From a checkpoint of a small transformer trained on Wikipedia.
Architecture: rotary positions, tied embeddings.
Each number is 128 + 24 x the weight over its row's rms, rounded and kept within 0 to 255. Layers, rows and columns count from 0. Numbers have three digits each. The size before them is the row's rms in percent of the matrix's.

# q: layer 5 attention query, 576x576, rms 0.0358, rows 0-63, columns 64-127
# k: layer 5 attention key, 576x576, rms 0.034, rows 0-63, columns 64-127
# v: layer 5 attention value, 576x576, rms 0.0354, rows 0-35, columns 64-127
# o: layer 5 attention output (transposed), 576x576, rms 0.0366, rows 0-35, columns 64-127
q0 086:103143077110117104107139169138138102136149139150094152149157117105116139142120099132127142144098119106102154109117115133134076129115169148164109120100125102162149113113127152112111144113058120
k0 092:117157134160153144169148113131132122149131122140130099118088148125093132125146120151127117126087102113087093141101111110173137111127102114153086153141134096159153103110116128132141151145150123
q1 079:110159102123167107148119149143113112143134103124110135152172122135138166168107139129100120162105154138110121116132161106148114145119125107173097177126125104153100110182142128155145143118089099
k1 085:135130092133127160143100138158130131138175129073130113104113160105107140127145118129115119095127139106137115105120114114156115115137122111143117083144155123170140104098112160169135122130118119
q2 074:162148123122139124126130087165097101122119123113143155103158142165200147153137137124126152127123165107074134119106110122114166136108114098127115110109131142100120098119122075134110101125129135
k2 077:132134107105141095127110160180126077122150130115098166121122175140150120134147120119112122161114124172161156094146127128104117118158192173076139099100142184140107155166141151161130140103123143
q3 076:139096163128127133123089173118134093151110126164121125117083137137120119152143126134119168085158115118148131147099095150113144122093109115105120132130069141119140106120096107085135117144138118
k3 069:132112124138118147133098086126084132153111081127117127099168142146130091097107145138122135092138174123097134139152129114113090106115088089103116142108142132128093151113126118138116141147164122
q4 078:138099107097112154118111176091140123103109138141143151111115130110136121118125111164155147155131141068151106128123096153197136147137113122137115125116132145133135120142071109131125123180133146
k4 077:133116111127135123117153125094125113124132125127149111108141108120119145097146134137130107088136103128110138166117085113121096123139127125085104140131139156122137144149122138112121102155165118
q5 079:117155157122071125140125103122128161107167174129146104134103111104090114174147104130117089160148086112122143144144151158171139129111145100161112152127142123144127149124149143157139133165111126
k5 099:118153106116168175147177119089145147136082107144096125121153110121120127107136145133169150075173145148112099159125142138130138098126060139162066160152151096132150136127116081107131126136143066
q6 088:118103140144181120067122158126093104148123133141088131118104086121131141139113119124099148102128097111136155185114098144088122113127101107119134126112141156170096113132115117092072114150133100
k6 097:179129148086137108151108158141126142116097119118157151124139171153131141122155117128125162143140153081112087098145124168127108140134132134084170126100089119129110118147128127143124131122144125
q7 085:152118145160162094109133115136094135157150103115109123129129114137161149154144152128122163093141132133114131143130092115079151143110091162095110117132139164128136062168111141109083109107147135
k7 099:122153132101142104148115124178163119126133110123150168134133178112133155114141117135101111180093140089137147088149116127130100168135166119109164091138105132127151156132139149133140151084138172
q8 110:142099142127117132109131137119113159138109133114137101132133114148128084069139124145137082066174137131160091149153111148121115129107104146099120141125115147103136088132103135118109077142162104
k8 102:156112114136138109132131100136084115094155123141110102131119100110154164127081126130106122141138155129101106152117130137103179096139190132122140092173095120109158112137150128112133148124071129
q9 094:150127147127106143149156097117140164134103119088125103159153113118104140146169121115121119125132158140155126122137136104110121105113116101106105129161127141103155099129125156114151142128121117
k9 083:158153125125091125150106124078124123159148102125098128143112128110124151122150120080117130132128085146081185159077109124140179139148128143130134135129135099125112145161112097143111148169164130
q10 089:114103147080130110133118152114089122143098114122069134107131131121154138137089091099177171154115112092140115115112123165144169145118139153128094141109107146120117129150127091130158135129126141
k10 106:119127132109187085128133133180114146144076142180141138092130154158163138113157132155140147128096169123138132111132135177107094129138155125104156146107113144141155147075125133149152161119105157
q11 097:130119098113108114117132137134127111098131124084138137134093118157134117122123141095131117143114096149087131144142123122110122056087084158164114095092165115116127129142126098111110110108117111
k11 088:094092113175178120099101087095141167161088098138105090114117118144158157131126131129120134068122115129092163113099140118106106113138143118124123139109118134134150114140120113148126117146140143
q12 096:167122130133095145181143114184147123167113143137125148150116145115104132166100108124128121137138130126121119109118146112142144116143103138101139124112151134119129123174142103135107110132137087
k12 093:129124171143173108157095125133157089152143116079140120124150139109174117147147115102115103152103113171133144105165127075125148149118033150152122114103092122147109126102134117150094123148098161
q13 091:145137134137126125127137132127105134105161149148149145104091091100108113130108137161147128135125122145159154105105143127146104109116151115145141124130111115107137143084113140093127116136113145
k13 081:127146122129061145144074151107113143143134113129119130094098129134136140074081154136156148111162112133136157108160128137108132130124134156125151115122114143128144148106168142139157114137121117
q14 098:163111085100159116128128116107129111141127144139108144168107148131155143128148131134101110131110112117132135170126128153142161177100067096087124162161129089108084100132075136117102094121079122
k14 087:171160150080134084126128145158113122137093110106103104141168122114088137159108128152132128182105134116175152089133132130149092122121146108155130120093124125160137130142132183138139142116132168
q15 092:102101154097125083131096196146114124170160129144090132154129108131127159093109120151186130128166193133133100114113113121118178127147137076134104160098115134117115112137120126123100154109113111
k15 082:167113126088149082140162151134130134117127123107150131157131120150147106114128110130122072133112109116175124120135112115153148129117143154089111144146152121125120140098120090129116111130133098
q16 088:170116064158163152115121134111146098107138097088136146112081136091138086154118145131106163156131126111119151103147119134145116105130092127148160114133145137161171124146177135112096150112179145
k16 109:132164120114091172121106120108122120093129148119140146155124079101127127102167142118097102107162122172110159166154153093125086105114143174092131150113113114111133150144131144150162114135104149
q17 100:133143134167152162153145095129141123113152095146136131122129151113162166118150166132096128113078100143154154126094127124127091076126143138111166110168092170143124159143112148081162138138129101
k17 121:113129105160091145138058123140178163133110136141138153131122137101096084137128128120124124161148138138111122095147139112153168128125133139132196133153157103094146141157103127118134141165140145
q18 097:135125068123134115129106118132126123138092135071078127144158087141114132129107155070102098130129114131103118145096101087134172131084110126150091127163101103107144099142104139082100098117144103
k18 077:148112132091101090104143154074141126170097099113107131129098114160117157127131112115170101138115113142167126129103119145168179131111111112122082160136141134173071130105113135089117115129168102
q19 106:169108145140141142133125172128177146123127187107165131137074107117143139111143116117102090103124135150118142095135114080118122127134144078149115116146135123146149121179099163141113142129112104
k19 102:129095123122147167132118107101108090148138097117086146107108126154181139126117108139136150120110152112115152115150113139121159133115156170114094124065131162107115088160125100156125110150087174
q20 097:125116128122120107110121142127058136109115154110167109144151144137116118138139151118131066114180158138111130117170119131110094154094140145150166166163109139116165115096111113159117124140149122
k20 113:111152106134135141125152060157076122138141163125141103140147098153149102091115131124078147117133123111141126158142126123107086144102138133121136100132133152135092113124092137090112134099125112
q21 100:111109161147127139086089101130116167129100107133154131159105126083134147136144146182139165125098093122114143123143123147143135170119162180081176153122152083145100158141124119099157119126098100
k21 111:071132143115108129130138081136069131091095143113137078129164135128113146132144122142103133144098131120114162145124135138088079153161140149106203150099146170166151156132146139127135146116124145
q22 105:110107136132128139108149077120114126118096097122098114122144131094067136115118174178109089117112114114152173150101111107131081142142104116115182168187110129167134115106096129152132160135130121
k22 084:148123093131090138151129090151086135109127139151162208138150130142148134094104147160110123128087138115131125106131098106104101135141145103127164117133092120107143155161133151166149167117131121
q23 138:127118152132099078107112130134091131132141098107120145124156108125131131141117126088128116128131116103142139120130097120141189154122120115144077151119143083096139133099106121122095170089153132
k23 075:137125160137149121129153152107127114132129132158138099111160130129126158133100147168169127146105080127147144159102111138169178102116101120145135171146137148181157100075082103106126150126130113
q24 106:142121139151171119125103128113134147152112101156072114111087140131152150112154129103136149110095125145141147102130148106149108139134119119112151142100155164125132106164121141089128156102097131
k24 107:111112120099114126119093097173070146079124152130114132129076134087106150123112116153069128103102132111132194150146138114098095151139196113102153139128174113152138134150125136174163126138082156
q25 103:155113152129155110107147142139129149150111113094097107175149086110128108107162138117120137098132144168108145140121139126108105161106118116151129162176148156120086093152129141104103084114134111
k25 110:161164104120154098117124122117115106116118124079123131131111138153137114157147138185131109115119132117145138128142118134144122119127147077116106139103118140144111140161125185130075116130141158
q26 117:081158156112137145094144075102070125136082156083124116102154143117123105185126123110158146121087119146124097124131079126128119145133148133124123142113106139106140102116117121144147125132096153
k26 114:102128108083090132084156138130110144143092199112159115143182130110120140116136131135132123149141107138117134158174101126147069142114129156120161137137138108122128100092119116120163171110104100
q27 103:082143154114120128132161123156131110120144154138112162125153192132142154116138123117130169097110191119100152130152139140113125122154126161145137106159097166090100174117176125114168165134130105
k27 108:113158085124123136143142123141165117119119173125110130096139164138128110129132124129092152111172127105085126098112153133102047139170109161128163111104107151098099129104160151133129135100137129
q28 110:122134103086145121053101112098131147145176153100143125151144169121112114121148148185184175160131127102101158125111134113127135085140161151140151131101159104138167110133112138128139131117182161
k28 117:181122146132171121155093118134108132148104155103147085118165135172126113118124118117124100109113103130126116123143130099127107180118136116108103144136115106121111112145076123140077125110097100
q29 104:138119109125151130136140113168108133102093095164121159135122148122122103137122178148127136158114112126141120128121117113111144130144155132150134153184095117163086186120155093133187147108156100
k29 111:116141145137122124189149203163152113102121126179116180140105153142131100142112099103161087155123155138132111134112146161126133097142128159080151149136143134144140142120158108107106120148173121
q30 107:140123118147152116085052115136116139116124105076136132142185160144121157111092167126105155133163121133096155090122104150121096129112122143140123169128135132110092095152108104123149100170149111
k30 112:113149147110140083111082155129117119138124175116156152179155120162119151095147177176118124174157156131136071162132137092148094156147134103091148116107128105147099136154116118119121108122116103
q31 113:101159094116155148128109122134145101148133147129134129129124129103120118120124110109145121122115137117150144093145188132093130146152093178119128076107126101092106101117116109167111130131106124
k31 118:159162124116168176104121115147115120166130165109130102093161147128138166155118083155146152133082152142142149108127129115101077129172127154117154101159129120080135125116095135144143134129107184
q32 085:128139150094121117086096134124141115130128180123139156113067114098110129115129150122146133114095128124190108134113080153111118134183143137120180123130141157127136144081086110140125117151124155
k32 076:098136156163159121139159114128114128127116135167107104138137071112135104161122139134122138117161137144093120161100134100128152094084085110138126169103092075106138108159108129084113174137145118
q33 078:112175114127067086110109153104144116136154162138144120149116141105110119133155116144169084104085116105130155130141116119138047154120184141144157106098164138108158177104099136116117120108093129
k33 072:089113154170157113108160125114152171126089115134136103137084108162128140119104130129101124091127143136112103141089123135159151111146098092167144153144152089105171106124122132137119143130111132
q34 078:096138108173126089147131105134101133128114129115100087127155153130136104163122124089093141135148141170105166112154188095093154116073109122140130169143153119132105143111179110125152114095108093
k34 075:136135136127122129145130157113144110139124109104149142110069171106124163122125092128099161147138147103153109051132116141128129162152099101119092097110062156130140152100141145158148109116108136
q35 086:153113121100186117115164140159134078125134081116061151117109123101135182163128130099103184185132132150086160120114147149139164094179114114097108161113136120147101099154139137116140124105113146
k35 097:133161133102150131131072123172148126120138153103170113124139134135104113172163116095150093167120122114158141133154125117135087138126083104160161089073099117113122104123139134115103138138147138
q36 074:126116128145163119113153168156109077146125124131099117101128113129162120139123117100146163107127144123111130185127089157101137112125068122152107114087138148121126105135080097093082111121105103
k36 085:144115118111104116162099097116125151120157074140181117100130187134129127112127140147081127152146158111151149097129131132110117150153176165074113119123086110161090147148144141165135145128095122
q37 086:129107168082115150125116162088119094177101140163118134149103094096094138113115115149152134147118114129158097135133100151152125135099088108112104122108108115112134122088100120106091123144127125
k37 075:146119130169154143118129103101118123124118095123106086105127077121141106123132132113121134125125092178097150160111117132161130094143092154170118146143118124138126126171093131139090109155127113
q38 085:132128155167128086116156134156108105130112096110120139111099120108109126126111142126092120170104136166084148113152175132103153130123123106125144146129150098148142114118134100139130134112075132
k38 081:125138143147081117084087164161105156092157159146126107143095122125111137107122095175157124153109082118158129113130136131125107153129143117162130131109125123105124104130149163142155156107113141
q39 091:103167145105113126134141128120150148104111065108153091146128142156153102127135144116101112114157156163107093121139159155136150155138146134118143131165165125150110121131136163183122117117098141
k39 073:102173090173098121131124093136125122096144171150125125143155127105127127095106129215118103121098124132086123086145153133145151158129105117142094123113126089117149130114145148149132154123127135
q40 083:135129138126087091149141132134103126149110089075119138142177122136152141131151145101117146092127095126163119131141104112095130128157114149134107142132153125108145104156118108099100103088144075
k40 096:120118150155158083123137135194088136113114129135098094100125134143134116117125119132120128117116168116139118119146138155104091152160167116100184096089107168121101115110158141149097164090116167
q41 086:168092090127117145092095157129123118161142077104076115133152138120120162143105133113171152150147148137123136109134078119099110113064094127123155112075100143115141107127127148063122099119125133
k41 107:154132122122113089155144114173137101121142165110157129108131162135157134124144136116094191155115134074146139109115117122113124149129151105123146096119076139109127165123146150131157143094093158
q42 084:103144119173159159171107121164144119130107123093134112115148124133130140091128148074098173126118173150124115101126146116070111134108130127088136129131145168166169094136092131111097144079161139
k42 077:148093112104143122113147083135132142124121121120160147121135116110105123118122098166114111105112125132134089141105116117103124128137114149126124102170104125135127140126146136117125130141115148
q43 086:114155143111148143110145103129141141113111142121162130134145164142129129139123159160108099159130107130125109155131133115137085156111127145127160097117111119142165137148139090164131156126066094
k43 096:135112136123127135115102130084146148174124094140100104121129083128071101136124118120149151117149098165089135149099140132148136101113145146166098162117166128147111126149133099085148097151149105
q44 092:124126141111087163152131099157119146121116137150087129134157122120149105137154162126167114119081138130112157159133176101135108126138155084107165141180143151127138175081140162090164162101118144
k44 103:154157081099101169158085158168160129132145130131122160138123103092074135147136086110117110142145103125116118134075133101142181095121142141149103116125135052108151125124116111129123106155128115
q45 080:096109159140127142135135180159099122204148140086053144154141094102116131138104119096187155150158113136109084154147114132103184108108106117148075131106081095108163074141113149095146084094166126
k45 098:145138114099102106105115129165126110124139153087134129122117142167138139133142107104116115127141154083180147105120091140096115149092154122118117072123123154126141148102120124158092160074096143
q46 090:098188098160130118115110155155178120119113119095124128139158140164156131108123145138086102120134143126140147080148104114134114151113160091127172137128131132143158111119135123118093144106123100
k46 113:115106127148120139117101080126144131140186114089143154131124099144132118141119112108120113115174133131086117186132111106143145124101136167098135116129131106114108140193099120135137122125160111
q47 088:095129131138096133140145123170134167135103099107166115090107106126093131079100132137126124148128179134126151134136158113131096172152126115139136095139148160107126134103116141164110166119142137
k47 116:161108146156115160121152138118138116132132089130147143090129126143120141107120112147161135140125093152134109108101134127137163113127097127158094161163147130156131153105153110094135119148121097
q48 106:105122153124151102107091132137087109112119147172149140147146114098111107097095081150131122142146107106120094156104127118162124100172171123132166136166161112139125160101121118135146141132094158
k48 092:102119117119144141152114138113155115131117110165139139151141114132088123196149129132147113139127138109135133137140147104146098131148127141159083138172167156119107111105102085156110106134104129
q49 108:108141059114095105093163124113171146080119142139121156150155143156123083178156108194120089131120140104139113137120116095137158122154151134144138085137125152161088185098133083129189126137093148
k49 094:101165095141108130170137140107175111092152094149126165135133178131140135114117103141119097103167137116132083116121155130172115096115136149076153138140115125110145188108134119108154139142128141
q50 081:172102120122116148151151118151102127085119135101107126115140130095135104153115133132086106150107070112147155131176138152131085131117151169106167100087121189128120142128130123164140133114116155
k50 106:151151101103110171119159091109147136088138125149133125142137112108113094118118136140129097093134103133094098156135127107150131083111093133129145154156121136140128103130105163094130097128141119
q51 091:151121151090127147170121085145087127120104153109149106163154139143132111109107131133118120113142094091096147154133122137099121131099135128134076115109126143124085102156121130121069100124111140
k51 106:144114149107175114127149108146131091174115108115104133137133104182161120154093118105116138089132128146151155136142103129136177131120151126138101164114088133146087044141095122087081118179140109
q52 112:118097088148135129124152177168140144139090106163121137161143133156131095138084173133114137133126140151119141138118124138104151142137119095130107196124128136095126122149144104115122133153106157
k52 102:121094165104087085147127156159106152142157127147101097152113119131121083128112108134131152149172119114125096165102115166155127128086135125117127144126156148115129101136128116110162152079120120
q53 113:131127112143109107128130137131151117100129109145119146129113114132057080110125116145152094156188120133110141092117132141151165081093095077118084121149119120124133084144115101081117140152141125
k53 105:127091176146114142141114144140106138159135102119137112143099129136133153140125136136085144192098134134136129149127105116129189138099101130103101128151087110146152137131155124115102147143162091
q54 091:130122105135125142143126162151172135142141131126155130108139123093102117142106123114144113128139151091114117103128138144113178125152178134116126151162137085108131137117161135092143111150134191
k54 125:128151152112164109131125122137147109128105154156123150131100176148138150131120098104111122133145153067156083080111107135148139154094105133138091135114111134137143140079123120119122152105128119
q55 077:152151107162101117184148117123173124100130098102154143122111120160166130124138141120096093063150155143138141103120150126144142140117173092161093127153102144122163165126114157104123161151149153
k55 167:128133105153119162131124105081182133135135109148150105110124116140104103089133122124118135124151119157107113140102159113134108089131072138126126148113154154154159124143159142107174112171131109
q56 101:097176120176109152095190110141156117165179123151151130120123090139124103098126135167111096172096107145156148164156136102156138161119156100166101139110130117145167146121108110123115133135120105
k56 105:098105160118138120126082079121110115172131096137118134127148139133145159131108142163160151175129100128139131133155094146113145150108091164144097117141104162153135123136108109157181146128093139
q57 107:135117153138137104139092111130150126126142077117119133115102167112144133111129150081105127156155145125140096126097137129177144152157151113116132103117095162135109197146162152118137084112134130
k57 107:107135159152116098149144173145156122114127115116099123090085121118149131174128123119108153115146151112122087131105155115155135116112138133130117112103162102124148116119143133129143102106161111
q58 105:109158072103148138109138115071138148119111084074152120116153124163148125071155117101110118085108167142154146102134108088137111115091133120122081119124068109150130084154110144135128104110119145
k58 120:125117122120132126121155075104111151092123101049165109109127146131119120100171151174142150091137085113167093123110093123164122110098128105119132111125105172154104094104118148111135098118126088
q59 111:141126132104140129154115153151114105143147113097106144160137117111113157076133157157129098137143127148137121159103112126133113150128128111105139150151143139127125080108140137116112111105145083
k59 113:168122130176111077096106141136111104139138099145108149141133102117147126127135120119079109169129121145107123103103139107127154115082141135127119093136125121153092163135138119149108094114160124
q60 112:105119151148128163121103166111120122137165120156139117098083151072107141129098093095142104117109151108173139120126157159110124149162140153118146132149108112116154159084112132146131152147158160
k60 113:062116130162113194112142170126127112108130188154122139101138137150143138138108154126134150176106124122175126109154157113130114112136121173144117070161158154117141154118142109157159134134128110
q61 105:083101129119165127142138083125105128149129136134113155135149122115124137113170103142094097141142143095145098085128138143152136156127133126151109136134128132088097147141105130167161146141143103
k61 107:154183121095132115114143144137141118171154099135100108121131124104167137121115102121128121152098176113130150123120123135117140166161136139137121099121125123124093141106147128098145159084127131
q62 097:107098071111139136125140077145107142096094142122148145127137105114108117120175130135091102140113138139113123115151133096165106136134155108100132143110153136157150155127099161164108147102146097
k62 102:175150176112149154153149097101113095154149145113124128107140135158135082108115160167130108150117100118136168147117107117107143116119103106145133143124119127159111111113082126146124137133144119
q63 099:120131117095124133079131165121162103133161134139140132150170142150163128161147119110181149161166137157104119122098158134107095127169113132143120108109135153135110167071139135137108077090131124
k63 105:117144155125146122131084116142199164142081118130164129130188119111148086152149139142140092126153160081145135131133137110111146167169104136116145106166073099112138121104138128125148121128125109
v0 103:132107108163074109068088106140113140094158181134143120136117170156143166112101139128147184137135106101139125115147114129117128131136133135099146110119088154175118149131129135094121108126126110
o0 085:148130120184115102114125140155122147109129148131136153128144156120109141137140144124133118115121125076120143146117084147124116109178159131119158123118141199111125144111124148134107144142127128
v1 101:151136110127141119152135109150163107122108123063094121145141133111143128142151106120108179134136110131059127095129110124100131118156156117063117149154119111099155152174144124158137090143193090
o1 101:172116139115124167127141130140158133125133142084124198136181125130148085109157130166134136125149122161103188171127089097118142114152143141137110152163133189180112102180123136190143076134149075
v2 101:074120158152084168153144128113099119139131121121117121147134104141111094169091060127137170139149148118134147130169131132136132145107116127131101144164151130100153093108125107110139096117107171
o2 101:134138158115109126139130126111117150176112127124104093157122103157082079137107094111145149158125115126146124130119067152107194144083117109128122158154144078122106122138127146088136108130123133
v3 102:104100119118140112137075142097080108141149181108139182153146127156110163120122148156112109115142159147139122120100144131119119070119130125151117138165093141129161108150126093158121162139132122
o3 107:123146121078123143161165088123088080117085149123137104090131142113135141133121141119090132141114131140122107132114172117125132085095155092116124109146118099132126114134092175176123119144154124
v4 097:195133108131107123131140123129168176129125108137109148115169109060124109113133151123114140140121093136110138180118158110178124079128070163150089163151099124108184125145115139119141079101094149
o4 082:153099116124101152085119159108146155124126149176136133161122119112136136164156127128137095153125103134125152125154125111135196084126139149126128116135119071156165139108131134135154122129104108
v5 099:146080134139086111109143135133124165105124092141155119135140110133121079163162075090170130103136093108121134173089135147109107162107119117083143114145176140130158128117119086133120113133126110
o5 091:120150152164114121112169132142105170162117157145133128129155121088134084146106094086117139123135131132115138129120159134101116125111105140121112120085148172135150109107119094113129163123116162
v6 104:146134112152105086108116094161142130134096091158069118122135154166149101126136125110129118122121163125105158158147136153110131133117125146173102161118123127122149098114162109121129103110139124
o6 107:178143119116133132121103103152098147130158133128094145155156161138144124135093084139140131172158119131092147155138142133116148118105096131125156102148150120142121098122123148116116117104136101
v7 098:126142164167119115101130176164117112139192196085178139144088111153141171134104128109134139132132138128124128149116111122166142178114121117127153149135084147158139063133139185122103122116161131
o7 103:173129132127122104117149133139104141144130152118128111125160121104120167078124142135141150161114122110166155090100081116125146159091116112122131122108112107141123073117160110137055121119130115
v8 094:165123113128143091137115129145157139112144124140123131153127137123127105183084067141121137143131121110149090110143115114147133126111136093122134161116109095130172114132111128168115114158125091
o8 095:176115144130176135089127118117163136104156138072147161128112160116124148129103125144119149125166140166130163107179064082158139099096149089187098134123110077163125100136123141119087109124139129
v9 098:113125089164124115135058123078119151120148124147125127126104164135162187150135110117119121128128064151098125109081118120133123095141145170131138198153114139131169110168134118164121139115134145
o9 098:083099118152137147123127117141081164138146136151128147146158118156127187113149088152131120122129140129157132186120175091092091119123134138142171151128136124126137076122071165165135158145120086
v10 106:128172118105074136144109149138145114115132143106120113162107130104130098177175105108135127138108098145133168128164124114146124145094121136138099159080114093112117153122124122145111142120141110
o10 105:137148137123156140155126089137098120085108164092110129138111080104135072154158170150120117083139107139129136174123187105114090137061127174138089139123137104126151131127122152092145087086147101
v11 094:131158153131095167110147142085118087132158133116172126127118113141103194122134147134104147103084095080123159096121104091126114121139148113135090122135049123137110084122121141122117117134094100
o11 099:104154121138113105133134165162131120113149151144110109104151122121116196131130154120097113091128116073129191130097120163073089131139139109150127109107094127111147101085102120107111112175149151
v12 103:125140175144130120142119116137128119142110127134181142110159181120110097145119162107136137155141125157165099147118142160152126157089124152155126148158132124130175159161123106147141105129146096
o12 097:086126143126147131088131098113117120127114144067133107140143151142119090120133168114152122138140128136145097128125123147135097194095102104124116119126099122113140110128118157137141139134093099
v13 093:139165083091103154191124129145159113156138137144126108142117131096119122125150138138110162144128129100126118128106123109154108098140085137101126089156119123126160051112155130118108121146134151
o13 093:159104115145121139123102153134153127164115121122086144133129119133087139154126122132168144115137127130125142141112147105137178111175134141147126134109167101141125101167124111103146120133149128
v14 107:117142132119170139138151129158139125125106091126083135157159115166124153129178102135119126097151134121104075133147146101097134149150156140153149124115172147139124162153122132093144112139116141
o14 107:111130159086126120153145133132133137108102113139112101113109102166133117121165087094123118084122116134152083178106159104125126136168145098147176135139170136107149147115150100132096150120144098
v15 102:165112080126161092131180148139176151117153142142078135148083158162155133127150135128123107175107194100056139124151119138087125108128173159101133145143121137121136152100156121105118106112124175
o15 090:148124098135113142116154120131163175133107126140103137120139167177155116138126141119132131128131172128084124126102127122089091139133133147108146141117140209120134120110155103165125121149134151
v16 097:129104161142127094114125143149112144140132118130141174151128122132125121097134176148074131087141160126177118131079128157125132157130123137154118163137110146103141173142113152127160163135128100
o16 100:115119165135151095101132103125127101125129141083148105110129136132133127121123099128107113122092141163138125122115136129109110183089130171131123109153123129112160171098116095109113141139114107
v17 103:147131083112107112145153117111134155091094116106182143143094138096094161101099126151121189121127110123114137070123127116124113123122113106145082080177094124143086135120130113156126149119106147
o17 101:160145161114118134094099096125129125090137138094182120123130136099102177127152142160096151104144142115135131122114149113120149127128154165123101093123100129155140124096171096162108122118136106
v18 101:119154134133118123123117108110100097100115175151073146140089106104104154150104100120122112136133135129132150130099147116101152142155090126126113138156102139127139130111117086130112083151093121
o18 097:141118162176123154082077134105119089112109148137101145105102153098116159107100106132127148128126134119153127131144175141109218156136126120102101139103110123105128099134133169171091100133092140
v19 101:132132144133148086132100100125160125147068083139127116105061168107137141078135131113141151163128131138126120103120135104092132087131130127073191113110044126079162149130134136146144162149147148
o19 099:105082110156138110094107106131120130156097135173097160136121147110150136111144148129136149132134128122124140127120090097115070102126113171141125117136114171096170141153133138166160132126157159
v20 097:097117151096134109101134116099138159081139155111119160173192103115081166118106146122091133092161196123122121127156119136178119130141129171176117121088144126160103135128119134152124111163169086
o20 098:108139160142176119146107165102161125096132156091132091115083142125124138114163099125129133133156154152127140087141126158144111144118157169143146115093131128170148139102118178168116128138140118
v21 098:144114108117135129126128104102097163181182090141098131114122162116139121122144099118172160113127136098108148136086120145098128128141147154074097108097146118169116147153127122113153114123144133
o21 097:169113148128103095157101119163099149155183097124115133175122141160145132130134159119128134102143116153101141122137108146159126111120097139146143135102138122114136117155143100103111154149123096
v22 102:099081068117095109116126120075153152121152121149139157165077110144121144150169152120106128106137119107148140144085116134171122136115167125166150144107094124112113128149119140124153179151099109
o22 090:090151119167123125112134144104149136142115125127107166107115111128124137138171125132146141110133139135145110144138129139129075108138135124164102100118114165084121169116131101125151160136128140
v23 101:120150160114119070136147090113125143149105126156127138128157137128141111115120112123149132153109125109113092135148128130149122144123168153137091117101153112141121137108146121132100110143155104
o23 103:131142125105108084150145114176128139127135150100145150102141148152141077135139150165111120129149134151093131137151105129148113113110142085137131125147134091152133112135145122145115124170145073
v24 097:164136147148139111127152120132153122136132091175121113092144134130111104159122092135175110130097142135097117176095146125123135149151129119180112168154157088112115191179125145100156106161123108
o24 100:139105113149115137090149102114134121169118099132114156094118143093120113095102104129146104140093139193151113095153143106142120140126133118172113120157129130133150157121104107121147108118132161
v25 098:114139098099126068108133127104149155112133110141152140141176153143140117050200171183143145114127098163107117078073131119131148072148156185119126133103102169161141159144128135099148167120096148
o25 097:053089123161128115088162117120137159145131119165121109115113106171117186092153116144114129169089143119153056128128142099162120095153143150135182084113134149148170122112106140150172101154099104
v26 093:124150049122152137132099124108147127128135140134112150105111084160113152125070122155104104087118051153147142114125119100113136100167154113134120179128144129087109141151093125142156140159117148
o26 097:138139104158176158111118141122128128111130123118121129144127159104085130121154120117136068121139119135121163092124143133106105147160145132109167120134117144123156156153098102146116139139138133
v27 104:143104160146175136122156144137068102089130125117119103109079142143118125081124148169118141127069090135144111133104118152115127142098164084135139109125117148141156128114139111088132125135129156
o27 096:126104140175123132152137127120110141127107091144131125118106125142119147123111178106102094094068129130120119103122126123098091148106142113088138103118124158129157135103120176101093112140128148
v28 103:164082125145109183155108111138108106134199070119159118143140124096119123148161083134147129142141138158103123121057145111131121115122109154125155095121149157104163109140129104089125157127137149
o28 103:157104132128096169145120128138100147182148096184110080150136102123148118175168119099143138149108125151116088131123198111094129093088115098091148103083145107137118136165155140111133101098121118
v29 099:113158086078118098124139138119208101141106112165094116106129140150126130155116124120108153116096141117122156110159114108093114106149129136098106164174099132120091136100139120110151146157126084
o29 099:074154111109121106082122114117168098131133141106133147083153179147123106114113098163115140122141117109057143147127165108104104164144096190153113168148133134126126119128098133104169093129133144
v30 099:120149164125098092130120132140110139138164069111181112135171127101140132189096144086133171164132089120130116153123144100120132169102089109186131097084129125165164127124134124124158162145098095
o30 098:115168166127096121096122123136145148097129113091138142119151104117137085119113196163138162148150131164143095116146110160118144132102130117154125128106144117152142132092162170103133150118141072
v31 111:093140131097165122136143161156148119122164123134159082149104118141146126117155121100158161132146150140173077128131137150185121168129144106122143081097185145156085141132130118153140123096123110
o31 103:133133142127145123150175144123106125144120093103132116110100138117118129117145133104131141127146132128145111109135208116144103163146112112138137079118159141091120154114151091126129135105111145
v32 101:111136167045142101106122120119149138129111126111138115134135139117124138158165137168129128132148107105127128108133137099147128176104112153150137150113155094178129051100120111144118170120143089
o32 101:117149136127123120063140114139138118113125165075101174120135128105125133131135141148124147153116150136158153130139151106170121127134155118180098132106151113098126117077128122087106157093135088
v33 105:151125141134159152126113106129108089117110092106152136133103171135119168126089115124084126126144101139161164079096142128084135094134129083107137108165110153130133142118125118122132165129102141
o33 105:101120096140092147153085091111102109106103134107158119097091173130107171135106170123097130093103078123126187098112139118135108107165111129117153122120129176132130123105104115139118121136122165
v34 098:099120113047087134143121108172090118141106111118119099104142148136098120074127124154177107152064117130140103169104138143138135112122104159153130085168168112113149186137123104096150139140109150
o34 099:115122114139125140151140104135125138147136123173132114122105136125140102102161127085139116146112131131154073085155181120111124122079119115127105120155129134140133163119106116162164186121124182
v35 107:151098082117097127160170155137179132121161153119146156104151156155118129083080154125115121128101116114115089127096140101106124131125136133096122112181155151127133109118110116092135124130113115
o35 109:123156109097101105107154183107169133126155120190131114141130189151111145110115123166137113123122144117084116092128117118119110144145122146093129105165092141127147103094136098139082101153116145